Each number is 128 + 32 x the weight over its row's rms, rounded and kept within 0 to 255. Layers, rows and columns count from 0. The size above them is the row's rms in percent of the matrix's.

# layer 3 MLP up, 1024x256, rms 0.153, rows 49-61, columns 128-255
size [ 95 109 105 104  96  96 100 107 101  93  95  99 104]
[[132 134 146 118  71 130 186 127  83 142 174  60 123 138 110 197  90 163 114 135  71 114 153  62 106 146 157 169 124 151  92  94 151  85 129 102  90 179 113 134 175 110  82 116 147 147 132  65 136 177 118 139 140 153 123 124  90  83 149 176 152 185 154  81 135 173 156  78 139 122 118  99 136 163 131  90 165 158 146 130 103 131 155 142 118 124 127 137  77 134 183 100 111 108  87 116 156 136 108  81 135  94 149 129 135  91 103 164 142 175 120 125 122 154 219 171 101 125 165 141 126  80 134 130 131 123 159 149]
 [115 133 167 171  81 156 157 173  78 107 152  96 191  94  90  68 138 125 106 182 126 119  89 126  59 120 140 133 171 120 146 125  91  91 131 117 113 117 103 100 159 169 155  80 183  83 196 130 168 187 136  89 158 100 148 145 108  76  93 105 125  66 135  73 144 175 103 122 118 114  84 125 142 131 115 157  76 128 121 127  97 127 168  84 139 149  83 107 148 128 142  89 166 116  96  82 132 125 153 107 180 113 110 197 110 126 111 144  97 141 134  89 148 172 195 132  67 167 134  88  99 126 119 105 121 147 118 155]
 [123  68 105 118 123 116  71 122 134 116 135 161  61 134  81 101  80 136 107 163 146 145 101  94 145 147 151 132 132 165 177 150 111 115 113 122 129  90 123  78 126 163 143 120 110 118 143 129 161  62 123 115 168 131 124 149 140 135 122 103 174 159 160 143 141 116 142  88 125 172 164  79 102 200 141 111 164 123 157  99 127  96 148 125  99 165 105  98 120 120 112 118 121 145  67 140 155 154 110  89 146 174 129 117 174 151  79 135 203  71 104 107 155 192 118 108 164 139 131 119  69 126 103  64 174 173 111 110]
 [162 124 134 148 148 131 155 108 145 135 208 198 137 161 103 138 117 127 143 178 137  88 171 135  96  76 119 168 135 110  91  52 163 152 130 150 156 115 113  81 123 126 128 120 134 128 101  42  94 126 138 105  71 113 102 138 175 131 116 122 175 142  95 136 139 159 138 119  89 115 110  69 100 113 141 134  71 142  81  73 161 159  90 104 108 170 125 142 116  49 129  94 150 168 126 198 153 148 170  83 130 123 125  87 101 135 108 163 148 154  85 157 109 125  87 114 117 139 183 168  83 149 198 131 227  96 109 145]
 [159 116 153 155 102 174  97 130  91  87 170 129 133 120  98 149 122 131 134 167 125  92 146 146 145 138 147 130 116 126 144 136 125  87  97 132 103 103  99  89 117 149 103 139 150 175 108 136  82  96 196 189 123 128  93 111 102 144 100 116 156 181 113 130 123 184 103 117 190 137 145 175 175 109 166 130 138 122  97 116 146 115 118 122  69 171 117 156 110  94 176  85  87 130  92 125 104 123 110 177 123  90 126 110 150  59  97 132 199 160 124 186 133  89 151 115 114 142 111 141 136 111  91 175 183  73  80 149]
 [140 199 102 148 121 134 146 133 109 164  81  99 110 154 153 167 114  92  73 156 133 150 176 178  81  88 218 160 131  79 127 102 117 128 126 189 162  88  86 150 152 100 121 155 103 102 103 147 134  92 125  94 209 121  99 117 118 144 126 130  87  93 134 147 121 107 114 154 115 143 119 123 154 138  74 119 134  71 108  80 163 115 167 110 139 143 150 141 126 202 110  75  74 109 100 106  71 133  93  91 223 134 158 125 124  73 162  85 130 146  91 132 149 142 164 148 106  98 152 197 126 133  64 134 165 149 143 107]
 [167 131 128 108  62 190 102 134 131 118 121 107 148 106 176  79 101  89 158 171  59 131  69 127  51 142 144 133 111 125 143 133 168 105 180  87 140  97 152 119 188 175 105 169 127  93 142 156 111 124  99 162 146 174 145 123 147 142 108 133 101 147 127  89 106 165 132 164 159  98 118 123 124  94 178 130 150 111 205 112  80  91 133 187 108 143 129  84  74 180  77 149 149 153 108 119 114 122 141 106  96 114 162  66  78 126 152  91 174 119 184 145 129 163 115 158 154 119 103 141 104 181 124 145 112 147 133 158]
 [ 99 134 149 117  57 114 138 118 130 136 132 115 151  69 116 186  52 110  81 105 123  98 144 104 140 116  68 198 118 134 123  85 137 129 130 114 149 173 120 110 163  82 102 116 177  99  75 131  92 141 176 186 162  92 151 189 110 189 130 134 119 114 126 165 159  99 174 134 143 157 178 133 140 124 110  88 131 101 108 146  86 102  98 210 111 218 148 150 161 182 139 114 142 104  72 129 126 160 141 107 171 212  86 159 191 123 121 110  74  84 115 125 228 123 103 117 128 168  95 142 139 162 163 141 111  94 152  74]
 [132 149 111 108  87 161  94 110 134  85 157 158 121 226 112 161 135 128 106 167 123 120  82 117 186  68  84 124 144 145  29 115 105  37 148  94  96 157 124 127 140 149 102 144 149 163 129 148 145 134 144 152 163 106  96 131 142 135 160 129 124 116 108 166 149  93 110 133  81 112 128 117 149 132 147 185 135 103 112  74  50 123 135 145 147 135 155 158  99 163 123 115  99 107  98 154 106 109 180  76 115  64 107  81 201 168  80 176 167 167 134 108 158 103 141 125 121 140 126 192 152 192 170 131 146 148 107  51]
 [148 128 113  87 183 121 156 134 130  99 171 167 104 111 173 131  62 138 153 199 121 136 100 134 148 124 137 121 123  92  76 173 117 114 119  98 121 161 197 138 152 142 164  82 121 151  99 145 181 109 120 124  86  74 135 129 137 176 138 130 115 110 152 135 164  40 139  98  91 133 125 134 102 105 121 168 109 155 145 104 167 183 141 155 129 138 111 165 126  69 125 146  97 108 148 138 126 137 125 119 151 156  88 175 119 128 135 123  88  16  59 115  95 132 160 154  95 108 159  91  82  89 113 142 125 192  89 185]
 [ 90 149 168 111 105 133 158 170 147 122 164 108 114 101 128 104 141 146 103 120 110 135 129  96 172 104  76 101  48 127 152 111  65 182 127 129 114 124 160 123 158 113  71  80 136 133 116 113 150 151  96 177  94 159 150 140  99 138  61 212  95 139 119 105  95 125 166 131 135  81 132 114 112 122 129 111 149 107 139 134 190 133 174 130  99 108 149 127 100  61 127 146  99 133 133 205 164 106 120 116 136  94  64 141 158  98 137 138 139  96 145 122  95  93 144 133  85 137 107  99  95 143 144 201  91 143  83 171]
 [ 94 124 117  65 125 150  95  77 105  97 108 117  81  88 147 157 125 154 141 115 131 118 193 139 157 117 143 115 109 197 111  94 144  89  69 118 151 103  99  96 136 170 141 175 176 130 134 139 101 131  91 137 149  95 159 155  98  88 107  71  90 135 113 115 131  74 175 150 162 160 106  65  71 164 233 186 114 113  82 166 121 153  93  91 115 120 176 115 146 138 134  84 134 123 156 158 101 181 159 144 151  98 142 175  71 118 131 189 159 108 168  99 104 139  92 111 162 156 115 100 103 151 139 142 138  90 122 101]
 [185 161 108 181  94 207 143 129 145 144 148 149 151 121 143  78 174 160 141 143 165 132 142 133  69  66 129 172  92 138 119 207 124 237 159 100 104 123 121  88 115 135 128 145  99  99  79 135 181 117 127  89 173 167 123 127 193 163 167  62 149  65 108 153 130 160 165  95  41 143 165 126 139  89 160 123 127 129 190 156  74 102 127  95  78 126 107  93 115 104 134 153 153 132 160 110 130 112 145 129 105 107  63  94 101 100 100 133  75 135 156 140 127 147 169 163 111 147 113 146 109 137 177 150 144 128 208 140]]
# layer 3 MLP down (transposed), 1024x256, rms 0.142, rows 49-60, columns 128-255
size [101 108 106  96  93  94 109  95 103 103  91  99]
[[130 112 132 130 117 119 129  96 138 148 180 100 127 137 136  88 139 190 182  81  94 116 107 139  83  88 160  89 163 167 158 164  65  86 135 125 180 131 136 157 104  80 107 164 188 167 110 138  51 197 142 120 122 111 141 212 117 118 188 133  91 191 104 154 138 128 123 141 143 162 123 113  62 105  96 150 112 147 133 123 132 183 154 164 134 105 153 123  77  96 141 105  92 156  46 126 147 124  95  25 122 141 117 119 131 125 118 166 159  94  75 109 127  78 140 139 109 161 104 135  76 133  90  98 144 132 123  66]
 [ 98 159 115 115 111 138  99 145 143 115  77 145  69  97 100 130  66 115 176 165  99 160 144 131 146  92 103 139 133  66  67  63 182 145 155  87 128 139 135  92  82 128 144 127 152 124 130 144 148 119 140 117 143 125 144 129  97  98 155 115 121 160 179 101  96 159 129  85  80 143 110  82  96 154 172 127 132 171 123 158 132 180 137 139 111 127 147  74 117 135 122  92 136  97 188 183 140 131  83 126  81 121 109 146 128 120 102  80 145 170  92 120  82 165  82 134 127 152 127 144  92 139  42 141 109 160 154 112]
 [ 74 157 156 131 217 127 164 187 145 182 106 106 177 128 186 129 225 155 137 138 149 164  87 116 123 143 139 137 174 167 152 126 145 125 101 105 139 107 162 119  77 166 114 180 157 127 103 162 121 148  93 127 151 111 135 140 120 111  64 122 136 124  93 164  77 205 138 113 121 115 104  85  99 108  98  90 137 133 129  80 116  74  96 146 128 144 158  73 134 118 126 124 108  77 117 106 112 186 133 140  91 159 110  87 178 177  95 112 112 117  93 167  60 162 125 115 142 100 116 123  57  53 136 149 153 120 134 158]
 [155 106 110  57 139 105 106 155  95 113 155 135 156  64 149 167 132 109 138 126 153 157 106 128 150 101 111 119 187 159 100 136 110 136 180 120 112 168 114 139 130  65 150 131 148 167 142 165 129 125 109 167 121 135 162 120 129 121  84 117 205 107 137  96 154 188 155 124 160 113  57 169 142 131 125  82 164  66 146  90 141 108 129 156 115 147  88 118 123 175 101 171 179 112 113 139 168 135  85 172 160 123 142 140  89 125  55 117  91 104 153 142 119 152 143 148 113 139  65  47 126  80  67 146 137 179  60 120]
 [ 98  92 151 154 105  69  97 143 179 161  99 135 200 170 118 149  93  93 103  61 118 115  99 101 100 135  93  88 138 107  55 140 147 145  87 109 110  92 150 203 110 116  85 124  93 118 191 158 193 180  80  64 136 128 120 143 174 125 109 162 157  83 157 149 170  41 171 133 130 142 175 119  78 141 104 148 170  80 172  95 132 148 131 115 171 108 169 150 182  98 110 147 108 125 130 182 119 143 160 184 140 171 155  83 113 120 138 121  66 124 148  76 141  96 147 170 118 135 154  92 132 108 135 135 129 106 112 175]
 [156  74 115 142 121 140 107 173 120 158  66 154 163 141  62  91 113 127 128 109 132 164 101  36 140 158 103 110 139 129 139 143 150 128  70  60 133 133 151 177  98 149 126 169 131 144 116 117 111 110  95 104 131 113 120 161 181 168 137 106 125 150 127 120  94 142 116 172  78 117 177 138 120  98 144  99 181 106  89 122 133 109 101 152 133  85  73  97 115 100 185  83 146 178 128 115 147 141 113 123  87 159 209 110 114 142 105 123 130 100 127  84 108  94 136 123  89 114 178 106 173 159 152  90 108 103 142 121]
 [154 172 114  88  98  96 125 161 122 129 137 117 147 128 137 109 134 120  79 147 107 142 126 168 157 173 115 163  99  94 175  81 119  80 130 140 169  98 187 134 130 156  84  79  97 115 180 124 144 160 163 120 117 101 127 117 138  78 121 110  81 161  97 159 172 153 140 175 158 111 134 125 129 130 111 148  57 196  92 178 106 165  89 104  80 108 103 168 180  95  95  62 134 158 174 142 139 145  98  77  86 165  84 151 178 176 131 124 131 131  77 166  79 135 130 198 130  78 135 114  77 121 168 121 153 145  86  99]
 [209 154 140 119 154 150 135 120  66 128 140 150  80  77 162  91 135 140  91 211  89 117 241 167 111 140 109 114 193 123 162 199 141 143  96 108 169  89 130 145  91 163  91 122 145 155 149 156 138 149  86  48 132 117 118  84  99  74 100 142 165  66 155  88  59 108 165 128 143 139 146 184 107 130 189  99 126 100 144 110 187 111 117 137 150  76 116 107 150 188 141 173 105 171 197 128 154  94 118 197 101 111 123  93 108  98 146 160 166 160 109 130 145 173 158  94 121 169  94 145 138 114 118 167  76 151 140 126]
 [118 102 116  91 180  83 152 132  94 138 150  87 124 141 219 133 173 151 128 159 168 109 156 123 111 140 123 202 116  97  80 133 126  90 130  78  88 108  96 119 174 162 106 134 103 154 139  97 109 146 126 176 110 144 118 117  71 138  97 138 132  77 186 134 168 120 129 149 125  80 108 187  87 150  51 149 131 108 140 116 123 118  79 136 102 135 116  98 110 134  94 114 107 110 126 123 145 102 175  96 118 145  65 212  73 146 114  74 174 102 123 192 135 143 112  97 115 143 128 125 113  92 120 157 170 117 131  84]
 [113 131 124 127 137  91 177 141 171 135 109 166 199 148 112 143 168 131 109  90 169 109 135  90  96 154 147 107  87 105  82 105 207 194 102 161 103 125  74 115 188 175 117 165 110 102 142 102  41 143 140 155 161 132  82 125 153 120 143 166 109 140 132 205 124 169 109 134 125  76 184 113  69 180 156 120 125 196 136 187 156 151 106 166 139 111 131 123  87 173 121 102 185 189 123 146 139 137 126  94 121 133 149 155 112 151  76 132 135 182 101 137 123 127  87 129 115 158  94 174 130 133 144  92 144  76  97 144]
 [ 90  61 161 136 122  72  72 137 151  79 156 151 130 142 181 132 144 126 152 151 123 156 152  95 129  95 104 160 152 144 150 173 168 141  89 169 114  90 146 148 194 148 121 133  75 166 140  49  98 143 109  92 165  84 132 138 151 182 125 139  94 145 184 118 176 118 130 101  68 120 122 179 131 117 137 104 216 135  87 168 117 112 155 133 142  90 146 130 137 136 117 134 119  74  94 148  86  77  80 110  90 129 103 155 110 116 198 198 144 165  97 125 139  61 105 182 111 157 109 164  84 116 142 126 140  68 122 120]
 [137 133 135 124 121 104 130 131 152 102  94  89 172 128 119 134 112 208  93 114  78 135 170 105 192  97  92 139  85 126  79  90  78 125 111 113 140 189 169 151 115 148 119 134 139 184  85 113 164 158 127 105 171 148 131 147 126 118  97  95 114 144  69 151 100  34 160 135 109 135 131 197  89 181 110  96 116 133 142  82 164 189 241  61  99 157 120  92 116 163 107  99 179 124 149 104 119  73 116  93 163 111 145  76 157 149  70 123  98 125 107 157 126 131 163 141 193 129  98 138 134  91 128 113  84 150 150 126]]